Each number is 128 + 32 x the weight over its row's rms, rounded and kept within 0 to 255. Layers, rows and columns count from 0. Numbers have three digits each. The size before them is the row's rms in percent of the matrix's.

# layer 3 MLP gate, 512x192, rms 0.0989, rows 179-250, columns 64-127
110:109160152159163108161142118115194113116167143128109142148098171155199119136142139098107144108144100163153117209114149161128165216107116157150147122082178129166079118137161162165144151150106069
096:138164116089144124146056157127123113140145067136117128129160134070126112085088131078102113093180050129144114102145104160066175124103147100148152108128171111090142076147084164093152160100116134
114:165163085144116157165132184119073143123132093136099139121150059132155173063156155177096148094127116133149115100132093136102159119167153143185085084180124109123157128145095131123166131138148149
098:176126076158132188130138130104125145104076091122139162147079115131131109137066132132150162176108127130100111112137093154117120086100187139156123155130182151135157176149205157142138180124087134
084:148137138122123181149153128120134168179136143138148058148104120136116120166130071124121129094091222142113099134106155122141161155103151148172159115145120106140157087155130146169121173169188144
112:112079166101157104116145129164135140122072124168095162039093146132135130152132117139071080103142109136140106144154066137140130167169137078090126158085169149085105134090145149054111147081172118
095:111126098202095140081147196086110075128126130106136141105062103112092107145220084152092100099062151129126110129140105134116139137173153146157118113185095133099124209120158165108118092101155111
102:130130121087146101125075058093110121131131117113136111155104092139167128127123124107124139142119131112050112174148156129128164103090108144142132146090084113145156139135082066236174131155185126
112:157148123181071124140165163151163122180124183146073084124172137083125107124135088153126078205128104113143144095117088119127079137147102107127144151182122101092124133173065139125153114161153136
059:150171073103031140141112119128157140100142149126088151038124117177063114161170086139096118156148153117129172097113135111157193174141105121110131123055146099105103103122140145162138117089126151
109:060169115097124241083130128062075109124130141147120167059099128063112117122152081117078096135086133130116132130152108152071067106119111065126150128138142145073108146152098122144179108080077106
097:106137134155093182160102116131093159124154097173067155135137133208105152081106132153139180177171080106117125067187159166144097096204164144059100104098100147143107166132178153141115086174133120
112:125135176062181172100175119119063159123124115150082098179136148166120207146111154077114136152164118168086158158115185186143127145141144045164133153143072153123190118082144131065076134148072140
096:133123100101100094134153178135109167137148067089148141203105125193119119131116121137173129185120121157196128122131123104136156136068138140141122086132073161098150155049091114155141123114116119
092:141160169198073109072129105155166065099101122130111101153114143133103151119104099169173142151101098169132152134075156178114099100139144134182155158135137203133090110171142164180071142109193109
101:150096186155101102100050194131185108093163097113174152093087164143175091109118051049177072147114159107147131180119078113168150094118097125129145161138088164136095110192118125138156093172133107
115:139179081063128106102120175162074112141071103169174158150086173118102167107154196151131106093195107116129103174116119147113160160122084130149125158125124146139151096126135123163116102140075151
112:149159108132130126123136129150169136034084165163177118127123038136151101156160121158113195149089137128198059135139119152133174120119148140127120143140103095153149176097092088170148064128080121
107:148163110121119126091123067131158072118167171084130132124094196091191066133134111070121179117137089144144164138154176110096173121137139124158114131126079159105101111146112144138066120133089147
072:145107107004139165132083110109087107128096064145093117133089098118139173091149166158171129177129065088121093126132124084100101173133076135128096131140089100156113190118097124116134101142153114
107:100170118125068157157168154089151092131156110146126213099131101113141136101147084140121073112168107145106129144173172131095143129165121122136140084097149109178111149128131144082038195165131138
098:184155056123165136100098141122133135125138146109140166019183141098130178148159110091185078148134120163139125170146150140123104089128099144161161126202082088092069124155066110120108152129148139
099:160087124103129126136123119133148132139110191054160158171178153159125148114091113075128085096161115168087211132143106100076144163125152080142156159142124168149090157107134123146066182140144149
104:107126137123161106109134127107111120134172156139203124109105093115120122146177093118097136115156119138125249153175124124116105141112147120071174144098133139130154114180135108118114182154105149
098:116116141106129196158146166082123197083109170139150131094122116151156134124196131168173170127138167159113102161145107090171194138124162118129146135128082073098158111081172203147157137122172136
100:119120134166154141166183087077098135129152108137146161185147128142056163097148103139119132119165139149118088091143137147156135103100115138107126138096095187158125167116045160093070129177137113
096:140152172070135130113123149157201112134095150128162119129159100150135111114095119105120132211164116182153158136218109127128128150097085108158212142107119130077175115154138177132074211177143082
100:123109148072129128142121093188167129185168079178136186128130154158116112121086115171092109113123115158115109126141149103172110096167097163164079157149098152113161136166126168155136139099166129
102:116122170142162113161121056154201173120166055089123108140107140118074120095126125108178090156102097171148121090132115116119096114082090111143157127147082138110140141110110207156104097140161077
103:104115131064118156110170109114143136171118117147165158135132083159199112102138163159075100132161156113131179156148123127121148104133148123085166193102116185143120138164070156118065158083094129
110:112160109139117099124133119116140145144095068139124163108129021095156145078150167100114102146142099153175129086100127123093125098083144148162098122113096114164149161112082174160161156148132167
102:137063110131106119092127113147138108146091161087152124126060095082139154082132188189145116171082136098117149144146107139137108100116121063136160177110138143114043144171072135151110148146105107
096:102176081082101152128146122150141116152092135103076115139169161157131157147108093080156135153175173086161093127069143123085165148138143135158093133132135110194151138091088092176172100084097165
074:153095152137161127097097149112146184135172199121145104122146090109099152151166108130135178186159173145123162121157108172121080162179121106083067106132114120185155194104114116148152106131129120
104:128095088112114147197127160010130104134161159131088137160103075173118117152143165166129149091115184169121124144169164120113128116217102096108132112120075078098170123120119152134135149225128134
097:103121084128122138123133068122129110179103094122158139144137162122140162128125133142158056118086198149165116134120138157150088087148141088139136097114135122127184169134104147157100124134149122
105:149169215080173128118100152086096139113139207081178146187080130171160097144139140121018104096134069122149144083093191149128147072115148142099117063159123170100156115133112159120137139142104131
106:139144180126136032153122147118098117193123081127145172098082100068069117150068109136146169135120121175181064178066111137140170136150147141085114143115132135110140142183070125098129135093099235
089:202135050154072118195103101133104110124100150126117098148121145143137167084094133159109058133107083151122133138128164133133106049145185159102102162142122138120091109152137119084092080117109189
102:117151127102132147138164103076142108170165198164108154075144120131184079137107087162100115120055172204181084164143105077151151149175061128139149119115116101124099173141155143147164161161155067
096:076169119117144144144171126141130149124120104099144129119087146162131115107050154096171064192122163118159128083170175165164124153127072084174085191149091102141156173173078162137115133122145188
100:124105142126114144155122121131130129076139137145142102091100120113082136177109138117141115096116126136153143169096094184243120099147121185100145142151124144112166156083125189103108178066069111
086:160169102094077130115185141093191134090143135140147125160171134103152122158115094120138120111138101105096150140093105145136133117077117081194141127134131093163176230167098163177097149099093138
102:125136100158074157074119175069113095135155075124113121147094131173117094120168060119146123092154092153116113096126143100210097116191085105138091118107204137161149132163082129149109187166089217
111:123184131154125140138180118133113131170108151141058175112154108101179086087146140132071136125075204118081121122121136121113123094111132135058150139114122126091138098074134075082115117139144117
106:141156101111186080122135148105143132121071088111069170134126125152118079135134072073114142108110174161129127141119110127086127129148083143064100167121123150124130136141119107126103149101166137
109:154157109090139119107127109128059126144065146107176176130197190149078159134066112181144133131118156089105105134120108114166144113140131156158108143144066195099115092099100108148100109149137103
097:138134110141162132109163149148079238135161134127166148150119139114107136089146104123116115135118124122202110085053107154129157092112169186103112063110168128182157161186097147149117080116085143
087:096118180179094089136127106122084137140148106116131133142102133056116114088156097139165102126154150168115143143135101124155124123146098151099149160128139117075146152178148154029063115143066111
088:130127134125090102191136137130097088120135125120145154153157142156191126108147185129070138102089118115129150068168067135096077092109161131118132091156117102159146113129101119191101132102133125
101:191125164109161105134103066158094131136146114071149104124154138143158180042111112196176073158077115148158092153145139099182169090118109093165105161166101142134079130130100122136189109125117103
093:169085067153036094125069144091143118146140136157125068178158133150151092091126134114175073189104077136108124140106171169148132085134079098124160220104090074066137140124131148154131089132143112
079:126105099141149219100179119137146190112101155133136108034122093077142127174150140162087131117135161118119119107144132112147124157165161146150126116189139084129128121101136136191133127098139127
109:105115091112129111190140137083139096127136129128128160070123125067139101125075104155099147092107124141140117125154154160150105103130124118149114136114113106061097161137125107149151165092096126
100:152093130149119156105099069205110133090132134144150114110203167119164135116114081181122141205072128181121098107134072159150097134157176192145073124099163096132140155177165129182140107074104103
105:142132119125138115132160148156167137139173048107139124107080115091054156169106196148207132142171236090125069134147131083106137114146088116165154127146062131128111109120128119129092117123172141
099:165138159141088077115144133136132107145143113095163102046153095142130068090141117071105124125158208058144088104115144117120160195132167124152159104120119105086101101108062145125152121148148110
099:124139161088122144105172135090116176099147128174188177119143077136117104168029086109086167167084142146084108131052090079112112088123069137136149082080106122124082161138138126151149186102119053
099:194091115130127099153136100185107162130106104129136126136125169081145148067171183072145158155137105147128145122124149080090137120138086201130089104208076129105124135098129132210143078123210071
107:201174095043096100178157173122098141160113113090159171133154104104179140130165120133107153201117220152090041138103114100114120138144161072117133175132129077113194094112133148132154148116165144
082:171107097127121120125093128167116137165094118146158063128182142151101144129108151131150164171118118102148111112143134161173113175159134082166088088087180173155105104111094132146134126089094122
099:180142136116059063128128098152136145121117171134101089155124117200109100169126141093097084109128079208132132181118136118082144116106153074137162133169121117073129155154104086055105114125178085
089:080120116142164140174133153098066098109135123100137144106064104171136104165113169135104150116113121149139103150128111136128150163205151156089195149123165125158098131155228121148134134107172171
092:131119108096126097117109083115148107098135118118145119099145120100125163117114101137122135082077098167166136109064122141144087099156136083139110133182090107122134138165101096118160099131113167
104:126108153092131182120144118167106059110114161172158132132143099184205144193123174136097171150154109133157190175147161166155153144118100146103107152144099154070163096131130152137076123113160188
109:109080136098129100175101131113071119098083108159100076164142096091158146177158183090129088101115102145082059106126080157142137042109097159157108131145138152121155152143188153150185112107101139
079:149086127165121175119119144148147154166116089145122075115150176120161168107120220117060139126135172121115146198076073179176107074126153154130175180125106187039148110185124141139123085093131128
098:174181154166143132132149140135111241112177148111209181222134072127196083103125086110107127105134075106161180120148162124118147080077141134127129130089166090138117107143124135122096084132143101
089:128174125115148157103113167122105141165072132068172119155135197104171100119100148069136230110090158080135045132120171086105155155132138124123112105127095150127147151107148156070138090117106129
110:131168137150186139157127075164131140088120239126138118173146118110126145129108108135101186085144126128117147070176183156138105131158167100101106162113095104107119098136164153108107143139091128
098:116078133085105121060131184112172123187163089118165111096058154120142138133124066148137136114100109172150103188114094130158135146132148172098172135132122071167119096139155141148137131146144161
097:111148065082097115130179097161119113145113088114121039126092025178168162105105139164103122129161111143095168093137141137116112086087102153148125105149164128148139094123128121149117165084129128
# layer 3 MLP up, 512x192, rms 0.102, rows 179-249, columns 64-127
099:108122163168127153164143130086129099151183170136152151130130154162134097141076124094121107108131111167127126147129144134160131203178157138148128151131154127185080153133138173169138179099096083
092:094187095099132118097122080139165132162157159076109127077177147119155093085084088074139109118156089133146153114056091180072130132110108094158110136161212132136157130198123142104108140115119069
115:100093137101089123107142163156157097180145071081118125069144168175135198133097135093154134120145084154112145194128147087152120188117124108119135132086147150139114177145215199197128191124154079
095:132124156135108023164099119137126108116122165146093090117149126156160177086161157138109128068169095155138167143113140130127137147134101132130170113114114076102155089108071095107107097113122123
084:084081208126103155166198143093112149110124155097144083165077118169063093142186109101136169114131101110144134123140137110133118147083118143138140148139147131097113162090139111127158160115093181
112:077114154085184095076105107123152063112129109155114167112145161187123145150162147118113111174175092121122119141145034148102100160143145084055153093112092117132099128145134097092096129108148149
090:153134152154162118166137082170190137125122158158135114115137110074116112166082109144142148150170159183139125156108129148161101151109188137101106148028072096127143096122114089106162152172105155
106:091104154135099100137079096125135076096120090125131064134136091105124125109097122104164171132115141100092140126139155176142143100114117131128155154091099125129090151142141059161145124185142144
106:132177095062133143118089108100065138124126052144128158150057173129151162143069171071091161093120146142134118175102101126114195118154161113113144133116163137138124141124131126126119135092052127
062:079117117138128079087163174133093074130108117132151215098125131143177137151103114143121156078081106108098035157154073110121120129087186122148150161134145124136208140124124132120124118131108116
097:150091173133105060154082105170167137146113096112123099182187108163210143113143137132113116097136098138161120127123175127173183103107154141085117132151149123135179159086191163162123186178145165
099:096113152115089135143087160128094138072149096143071150097152184181087126086177152158083149145179135123111148143154214128143149134185140117020112114092104166188133191136169183155162126169138112
108:139124110090167136109116078074120126118083148121127163058192119153100163134127148184136191097101133157144135118139097152138161152116118120106103217123116078144113116123124089158104123095116131
086:116098133129056124161167186126118151077137074094096138144074141193093145162159169144168114156124115141169143145195122099128154138114161057156185060121077157155170149103116173135121088113140141
090:121140162176104096108111115133183039126122127105134094170108131100117132113135093139113151126096085151135131141090132173114159124134165164192155165127172183150093136179134155188104134106192115
099:131080091157119137146124087153096118150083127151142148142148069082127144075114215214130137099146159127087118114168173152091155123146153143186125091201137093121098134127115094103125198120157144
114:153177137099115096133139148114116135101111141135119122139163155135223115085142114092099132254073100120148101209123103097159113049095112071131172129112125089131116135153114122137135115121103096
112:121118123172065115112118133122114145125104152135156105164152105133114132069151151101138116153150120145116135158102163131143110062127142145107159108148141121121128142140150081154153093133143128
103:097146091168145138065128135120115123087122181136180141114083187100153136165200126101080185079129073096155142153100108132106130166154132120097123132157133126186125119126089136096081173160157107
067:131120092090143121179112117132157124103145053155075143114126173054158147132135100126119177189144088093162110136118103089153133130132113092116068155137099053106167157106122128153094095118105105
099:145149193143085204140200139154117145109099124156110146132165121099130132115079097159096106101131161094123159127148119181129166181034141147147088135104129137175097141112118065109119170144135143
107:186134087113147103096134102113157054116152069107137211084170125095110170128160144118114127113142175165184124156128127137103103092125093133155133104204122106127112130158089193151117178137119120
093:126106129124124117132154095100096138081078106116190196110138107125149116097130117091140153093155153056147158184193096116129110139127172168169127118145159173144108126074088128130090184126131192
112:112113131124138103109186138124096136147178180113172104112159084096092095127147100137101089084148150138130220155180139141111114142121112106070118151105161133083124106166133121101106158185098135
100:145121193139129129109183120124144162086080172140130156144133148148163151086205152136122140142159132137153126136134128148155161115135123136143143134105094079170069108137123176171122114125136135
101:131138090066108098088079131134107120103161163124132093091115132094194121143095151087110105137085133163116137156102123131125092148167107127145132110126163099091151105158158116180162111074112121
096:122117132153167109120142142155135117109122090132105125130125133108141118136131128102152159051152121133113104108088126110141122152141190165150068153109136130160085151137122075106131059131108129
096:138096176096136148132120072148183076177147097158107191165128203176123134169106070136123120134128077127188097117118112119156147114136090130164031115172074135127135080131108148139162099142112127
104:150174112130128082114097133188110155171146126132170079071135138086150128123187184082105141067191118152136121109142131151115082148093213135136190138122135189129100157078154142107097112154125154
100:154131145143184145106092161192076115090097114111103130090188096158116186114125095125110177082130143134160076120097129141134107127103153156155121104113125116165180135051197111134143041157150098
116:112085102153089088162161137063109183113123103168114143100111073070109097134141118085098131151124168107128143100092112114119076089112131173081095133156115105173150122065104149122114141183118129
106:188206088140126168128112103129092124161144089145103111172164169132133121125128066071124149113154155154144103084185111164119158144117108190151131131167145133193163022174111114136149157099146191
088:127127157081138121153107153161154088123092143087118133144199132117198109133098100135159168133145094133101110135106146161097143162099134173125096106086115129197152102119157125174167105109093160
087:212115108117065126148173111201083086151117101133032094133162149183114131105133136151094135112133160126151128148084115175132143133144068158143160145140145141167138172078034166183107119097114064
099:078165166114096138115126121109145179101164146110102126129129150115175140147137117135083092188132191077095141116192153102120136162094157099101109152109159091144125111090151135172080128143144120
105:132146078139175123103143073112116106123082140074144121150167102126093143170128133113160043131107159124124110150149103143192113117117116050161147133139124134128131174175151152182155147135108163
098:124116172076071150101130100126044139131140152108165190149095157144158098169127145140055060109091079085186142109102128156147135132115118146133169068134101155152115199167115095107153165082133125
105:106128107071112136174148086157160127130161109120090096171175123159150166116134147139134111157114168096092166128105101128123007138153146105154116137132131109132164173167145089136124086112097081
085:191152100171083108112110131067153137109092073127133159154100164117132104112135137103128072080138116101163133169114140109107123097131111164107070137126106153108062149165099117127092076110101180
102:172106101073112158121171161082167137142147161190116142046154137114107076119118127124079111101100100168173088188144149074149129172115076174147150158135144135174133158183110126134185146149106097
106:155128188089118169132103125131148113134085090127197146092159055087176115137108085140090112150126068146115133125162132139111173026112103111133120127082113125152097080113113142171151086179105126
108:158102150150110120140117161113131129096144144158128103097100110094084149177166139135114147150144102122122099134109081176176101114157123170141140141096126068110182151087118224131104159132070116
085:130142144089116171144188168145162176144109115175135122129088084089134120133124127091162154176101139116145109241155054163172135147142091158107133142099122134117097105128160098094047064095108169
101:055156137135066122067083109133123168112162225111094185133110122099132174129164144104145107111096144179084174095167123177154141194157133128040098113066106153123140130110129124135136205077151150
104:139150095110172095111106050128055116156093171131100124129188091086255141137126182118113129171081165104083192130144148146090136100145114158122126136181118089132143128151104120124146110121162112
119:186115038093109086145144176142138150127139106111088130115097117118060091098115087075123129132106170095154138128102045092110120166133099155051086165120076088120122133141122113108172160138127149
104:126110183139131160114155140197114117132123181132085140103159106151166115134098110159141114144151050125127107192133120166102149052106158141120048106122087081095139127171108126079115123112093129
100:157155081153159128114155149164119181120129152087147144154094160166114114147142139119116119158125141153210116104088067184110173111113158203110111083135149115189165175178099174154145058118122158
082:109086193201074082164096093124126142129150106137135110123083116040053143119140123137194111133153120167070134151109114109160160116116135161133146164120157158045162183163109130114099069160084099
099:153136133141095117225146187190168111101150104087142116141137172101129102093115146128067118137156160109156121117128063163127061110092137075168132082125152147135119132166130126108141137056175127
096:111109172080129123131124181104191076131139099115177166127135121136155140161125147141153131202141106157082128162105116130121141124126109144165133175156107137113132124205123145182195154121127132
085:123139115189167125124082183105128114131145134120154160070181110148166190093160205091112145112102146104136158080106169106134167131115153129123134081093156068136126122113099157156138166100138088
085:166166143105057172125097111153147039097106123101149162139127139157110139076127150096129094124101140136082177175130148117146114141088113119106174138012126111114108126113159161105075182117135145
111:111187140125146142130146134100085183088156201124160116123132146107117123129160208095117136200113115096137134127148107214119108120159175099120136124159148153198108140154091102106100175099188141
087:115103144173135159091089077199140110111137149104158108124174175144155169091126056209119148174058153171110192134119117163141143151144130197163097150088134116153139184151144148190151119075112059
098:062058047088108139146141173120123123155137109114128169140066112112120104155144086141166102133107137137137164083143085085101134183150172129120168154144131104152121158147095153146179123115185140
095:106118146124145139126139147108137137198127112114092098213130144119123151107135115124116126125135088162037135175148137108109132122108104154120126151156152154184161109151158129127103157096103130
100:170056063140124149167155134153130037148038144117095117187107137124133126043149141152166101117128153112145134111203091141154168150193190149091143159128166158136155122101105150163053088110111191
089:081209156154114126130149163117101093124156175122165152178132120180134070157137078155094130111108165121138140095138121149118098104155188128123175163045177131134115157136068113075071195134050090
108:032083121157160163074091122119101112104183139103140106122115120098092109119095133133160118138132117088091188098207147144117124094117118161125074079103136119192067167199116087134148111141113089
082:078161166122153096129124116128113132119141141109094201141048125116141165170158123109091151128127134146082138115128162150108176125124121159080206172156069115098162171139122140092080126172206089
098:174105111095155169144137142130118150103067087095121123102107095153158070197150155116122106108159180170124146123146151157093088154122143104149163087183143188126134124092126116092115020113113087
087:141061086103150092082126141089170142145089123207142150160146089135129108128085094148125150124148131181124125107149113142104065098125156132077077162181122131061178093139100119138160122168021114
088:165136121127152135156094177121159102169132052132102145115134139145106150127131154109133162189115093089108087150183138108053118166109099141124114125076133088134092060104125143128129137145102074
099:098126103120138106122122168105187109166134084135113143075123162053089096111104142115121134114108174136135072089102131114113058125124089077146119084111151148112100143224099090154177135133143116
102:210147125118168112098085136143078144189145120121093134105129056094096132132151135106117151114146110153184099102141153118090181050110162192108113099214149111122100133121081101137197113128106155
067:124160147108147111096104146100101135137158160135137135157136105063103103184125137182087131126082152160136152110158124114114181162120130092050152125136144053156147112100146185119093129184143119
100:172137165179127105122097121146102216130141132109158173142116131172150122155145143093111119102168110116153165115132121188155134077092134153170184104098129145091154096159169152084107108162134108
093:170129128144113123171047076140164127181165099107147123122133110109113119171155125091069137206130153089131141137136112189155128094133155146107084190154140122119126089174129096076123154079136158
107:114108033117169114124189116153129124118088075057068101068117124106082152077097160121198143084161126085111055186014082158126121113095163135123160221185180173150137142151101101114100158095109140
087:136110184172196106145093127102102182109092179156130146139188109144169125162109103133150095116138182144140111106126093168147129090139115143135099112090154147140130132158123139114164145088170120
# layer 3 MLP down (transposed), 512x192, rms 0.0556, rows 179-249, columns 64-127
105:131095128114109078166141083107077133095132104079158121100131141154099094091190098119173130157138114114107104158085125142132168186098129142219127083173177125144106124140159143109131150151087172
096:124110165119154209159133155144173102116115115130167118133139137113134178145126122149064151150052115150128098129110104131101148111101100067130128090097077137126092082139128088136180142144093159
112:146168113143167172105119120096058102157133151145078107135142165101173165069141146139126113077164096136138077134132111070144126126118115077094083153175143096111123171140101120142117107036131158
098:144103173094129159097039149107114112142148167136117125108083171117151131087163124134133106139124120169121068095135150120137168123156140109094170133163122214066120103146105151089147113114208063
088:151111128100136098109142057144119113100080141146140138177104148173122160103145152129178125180117024119119151099133132100134173128132182147085102201124153105153161059136119156166194084070127128
129:167107173102198093162204058059189115165119117083154175144138141094140161175129117182095114149087105154108144099105137111138120107124076107079123073103118123142052133147123153080093130185078134
093:162132154111141118123130110156129086091144132086138131144130182126098169144132144116132191105163177171110126173147109171109199140171190128092104142105133184162095087092118137113119204137078190
118:092096151177186150157147157145154118168127104173165162113108129143121140090092112098109096120162154119068157154100118115144118165147163207128093162121099126119117140112119092181137137179163129
104:168194071109118110135101116183085094132107080116124171126091116150113090069139134070104140113131138113148117173158166155128131133180143121122149152136131161145078119107136102122086129095084112
058:130121112160139175164204155129113124189137155086135131125145095103107140090131142092107173151181038137063111122138077104147106108062108081091196106113116177135161144109117093076085124117096128
108:146104161103110126152121147122138113136117133156147050131151045152168145116149105115147123170170096121103087118054130070128154131143173126162110131124120056038148142124144164140078109057112125
096:127167047131028208124120122154114106123141112126106096150141113143210082136152129117147159144102145149080148144159195142095084153101116157133071098040207161122113102147127125119145112103123108
112:151109170059163139183164085158127113086128191160160090153112132134140100174091047132081116121082142137123130132194147164136126153186117116115137165165094172176217133105138136088095160124109134
091:100108164155129124112176139115095098105106130122180154177090120111108119124160106179094119081119091087137148121080151164169131125173116107107122148144134183147159143118091097170093139133144198
094:126101137150084073102107147133133126056149114092155104139110163089152180104166106152123212146103110143111145115113157196119144084164127092080100182088158140148109132133066127110112154060117124
101:086072151117199164075112210090093130099168108119105097126127144110109141135096137088109145172171169125150119130110073101159102152122083108105136128170127096113121147108125131105118163189080104
107:072147143181111097118132189180111159132111126133138184155184105127197130138147163102153131202084150116143077135158112110109170053106115088115125149120122138120080110142099145135145096147073139
114:104132142176092136088125129122150165183145179152164096125185154138123132134171068141123136150128144134122127126107081185073126114126143129104087116072144118141082120136062189207131110208152127
102:082137104141150159143148163183148085130124130136131111083115143093200103097124138031111177131093138076117104196036126142103111156116114133115158122152113143090094082162078104132114111110171144
069:095132145156135148151106142157110133131118111141094114145125186129140115138153121131084171092160151138117098113139146140160090140115116123098136117150081058058170136117095082138109128103107126
092:065010137096110124142125135131146139092153133124109059118127149120169119111139133145140192112138106125127141121106052160120131094101126132160096138190072159097141108124125110134177076083136161
103:108117093136150160152092103091098178129104102095149140184116182158120150172111076101183150112124137110131120164118078134132107149179213161136144195079158107071140123159125124145213131135147107
094:120170100110108191165158115162120179102177127075152140165178090098152083142122134103124091163176145123160127114099148094054073134155121114131127145067107123110102095133159125114135144114146124
107:151128084111138080137163106136133181176099041169095124117153182103103103163113061165120094078172127081113105108158098098160096092086091139101156116139141124151062120131067093112065146152102127
091:123131108128149150106056145132112152108172052105130129123124154207085115153141098112145174122194103167101106122065105069120097198096095159162148119141155126112119147097111110107122094108173130
097:148108111126141151102117191094209117196182171137107146198126083126116087182167127084135185146154163080124161163089135145127098181129109125108188119145106160180193140162129122128095157126217134
097:126098163148153075126068154181149108134148109166083105126101111115141150158179136125093083180104148114148125086149112182167090092114103088110115103105141133164126091141153147084122116122141098
100:131191150145171121139132123123174077129098089169156130146087138101181159143170116085097151119172103170134086096128084100146123095112128147211081125078101073115122073129152145115150171092124143
098:102145113102095170083185064134084123131155082171167118049109175131116097132181091125152126146188111154092118077092143155118156123133085104106097148194145155145100148094154102173094100162152099
098:150170138088117124123092124139099096132059176126034165166138092168111135185145125115096100151177110129161123125084164142095132107102107113110159080130172078128136063121176080129157139092133140
110:106077114136104137123185120099122179161117062153139148130136092115057106059102098124123122103144190109130113119123107112113134088116176126126165147138082133104175118117112157103132112162103151
102:147128111144164118082127115167226079109108201108165160119111189156126136153139151104081124133105112131130096154228094119139145155192098124136137077149158137121098098156096102079113137089102195
092:100093151141165135113123131141140138124103124141217089095121178130127130164121090148158166131161150145093081133139150049039151133160159102134154125182123148167158120150151166094129139116185151
080:174116134148067125082151070153155094167140146140131116107166110090096094138103135142177103143138100124098111114143123146116174146142128127176154154145146122134119221128122122120110086148146134
096:122059105094074112106087201150161088124137120168130099134074108124168142093110126090110191101147131073125105162148176165175159148209084075170141087113179114108188115158170115096127140080107116
114:089104103097105111114114152159131132165095119051143135112091153114176160110142135111104088082161112075138106143067222089115093121072076160125149126148133095117108123142074142121114134089106166
100:146095124161111176149132139211168125150114078077157114143132136097106131156108103156066169124127099145117184132113173148155090049124094100101152103158068133049138139123128122105159111085120058
101:105208111088184101146093130150100128155124163077102083140112116115158079109117154120123108117111127174062137155083172134126126127200101139079156058144132145160166080193121128122151144087121154
090:100136129152101098112107120054139137133091126175101145146123157172105202149138110101123129100122149147153194147115130107117190116164109139062139147090094137094097093110093179153121116122158181
109:113147100147115179118130144097096139123102120171160175129148127097164134187193129211125177119055156171147143160134131163081194079188089168088094145144147161096053123148081096138137087100144133
101:145169107128120085104151159162088118126149089077139085141105131066143117087115130105140100113175115121082097130135132127165125171143162163135143162105034118191134129072106145120141196140103122
111:112134123173141160130199221089199157119125158144126113106135182133158136144136143152130176108142192169080134170139108154108120070128132151099111099169117109128128134105189113126110137115122111
084:158126169097139107087176156213057111127143094125111105111134117139123087089183092083120126141033131103114147150090128164168187142133068092097074166155160136141132139099144132148190095146125144
101:126125143182122108131145126091159125126116100104080109081135132153188081127110117105077139124123085151192151108201129079151176146156098153184133130120162123065058078107189093108214146113126113
106:122126126087083092143172104121152168161132148148117147161193145117119117068132133094099152110178054127169143121136153157134107121142082098045124105118122135124142060146152098113180090164123120
115:165142066172132172147150184083125106116215128111092169140127161142126120186088090083147108086124133112126113138097130115123100119131110154173091156146139087085107092091094132156077153125137137
110:149152142103176127132100093140124095138161223099079191158128144175179073136145139111109127127143064114155087164151176146089061123118163151112114181125191120139097138150195076123120134102122164
106:123104120154138187152161146148110149110181083127162106137107145154085180136177103096116139156149117123113143077110124084129073127147129180148091082085124131092157158104105140118165143130086190
081:119113113113105201091124082107102133105083109154093119134131061159132159147103116150132150152103120086131086094073167161097159067107084099128100113155108117092116155113121121122117055136170167
107:090181171135156129158095211124103146171164093117130145099100122158107134092149154079162128110066131166112103147121121050141057039131129118207109145131159124100114113184132127180119125165168111
096:128094127083109139173137150151156128105071077143169108204129144120155120119137167152152151094137187143082161184091132109176151046154177089202076134142156119155156161169094080102159118135126088
088:138174114132137089088140132136114163064137127091131108091122090108106148169078135158162160108134126092117144127146115135117120147088109211097109121129103142136123107103146096048071226176104144
087:127191178131055109093073124143133171128099131140125109193155097105065097092135140148134152164087148115117138129108179059163147091164158193079122155110088133121108160152113081139055140121179140
105:087086126156135156123087063139092122171089109175148130120105147143150106113136122114159128128062127176149073075127162139151099166192148157131133166130169107075115166113106189130095125122059137
095:145142129125143092083137090109124143190156136136168056090150135120125136131161109141158146107150161120112187152113137087184147165083073155170138109079121099157110141129142192162113126142168096
097:096142217105144119035164131117110153122103143149116092140123085137083140131065112132123162197152146136165136101152148108158062109082141117102158128130157132097104160182107152158112159129096171
100:117096116115145112147129138207117126139100141147129194180178113092137123159120157128143109081101133129171088189171114090126115055171164080168109092192157130133147144130164121157144113105149145
097:207107139103076188099151177110116082108049135142096120146110085136088102133121131096109118126137141154127096134106106107161132143133132140124130118196149108100160168069115119060066144093116148
113:131112102076122079102171100090124133088146179083126116131122128149153131129126132152161079105109129185138138061132113162151134135143206084175186120061128176173170080157124099115108178123083132
102:164144131079100158147150120171147138133106235134139127129131116154173141120134135087115127119144144158124104097110136111110121131130101188207109160142124086127189130123117176138169130179170094
083:079197108127204127099170151098160052094132167130146196117096115076132171076142097151149064145124099144095112132134150109104155106093123144094217136170083075135165143127211161142113158138215119
094:068132083175131117108139083147157082158128115152061128134124133138130136048116089135148130103122139127117126108113129146125150083143182102067118064206151138118185090150098154084128137102182106
085:146142113158175121142138170133171163126088150114094186162069174122176109165070160198110152123123180116087115118088089193138143196184149128080101114092072142136174143075104144150169134088059132
096:141105152133102147104127140121107106093112139130157112068104103135119085145148145156115040122087129141110105196100123086078098166086164098124141167165136095092113177129112145179152190077147166
107:151208134139160129124077090118142211089070190084109164148142160146115086162134105094114141090088122125109052072092067102186139108102192148131093100121103137122133097113140185087056150104150090
115:119110172109141079112121099116089153102099164131174197116104146165123122177116145150113084144087128059120142145152129113151085196210123108130183153104083153159152126129128124101111159118146085
068:153134154088141100130099155139129124067151127181130138136108039095128107183109095137102165137186141224136192054097125133111125101150143103144204134149178143136151157159181138094156116127168122
099:094127122199127116132106143111069181106124095105195198096080166108095160147196137108127174139140143112108122044131130113170131120132079171153141086101125081130140167098137130126147110131089146
092:139116108101105096142189168133127137111100168069129111169167201106121119130081100146088164166104157126107104151080143122130181137138164116102123167177127155139121127154096095140122086115107146
105:140103199154206109153125105137154101112099137050102093087150107124134079168124174099127154149124145136129084144135139152109113093147198146155090173126111151186150096108107130109141097132143126
091:155114087104211192152109185129137137098154192115158112084100114168039119186126129133136125107112139192075082088078106141130101130113130116128144127124126119117105097160086118128209118121169156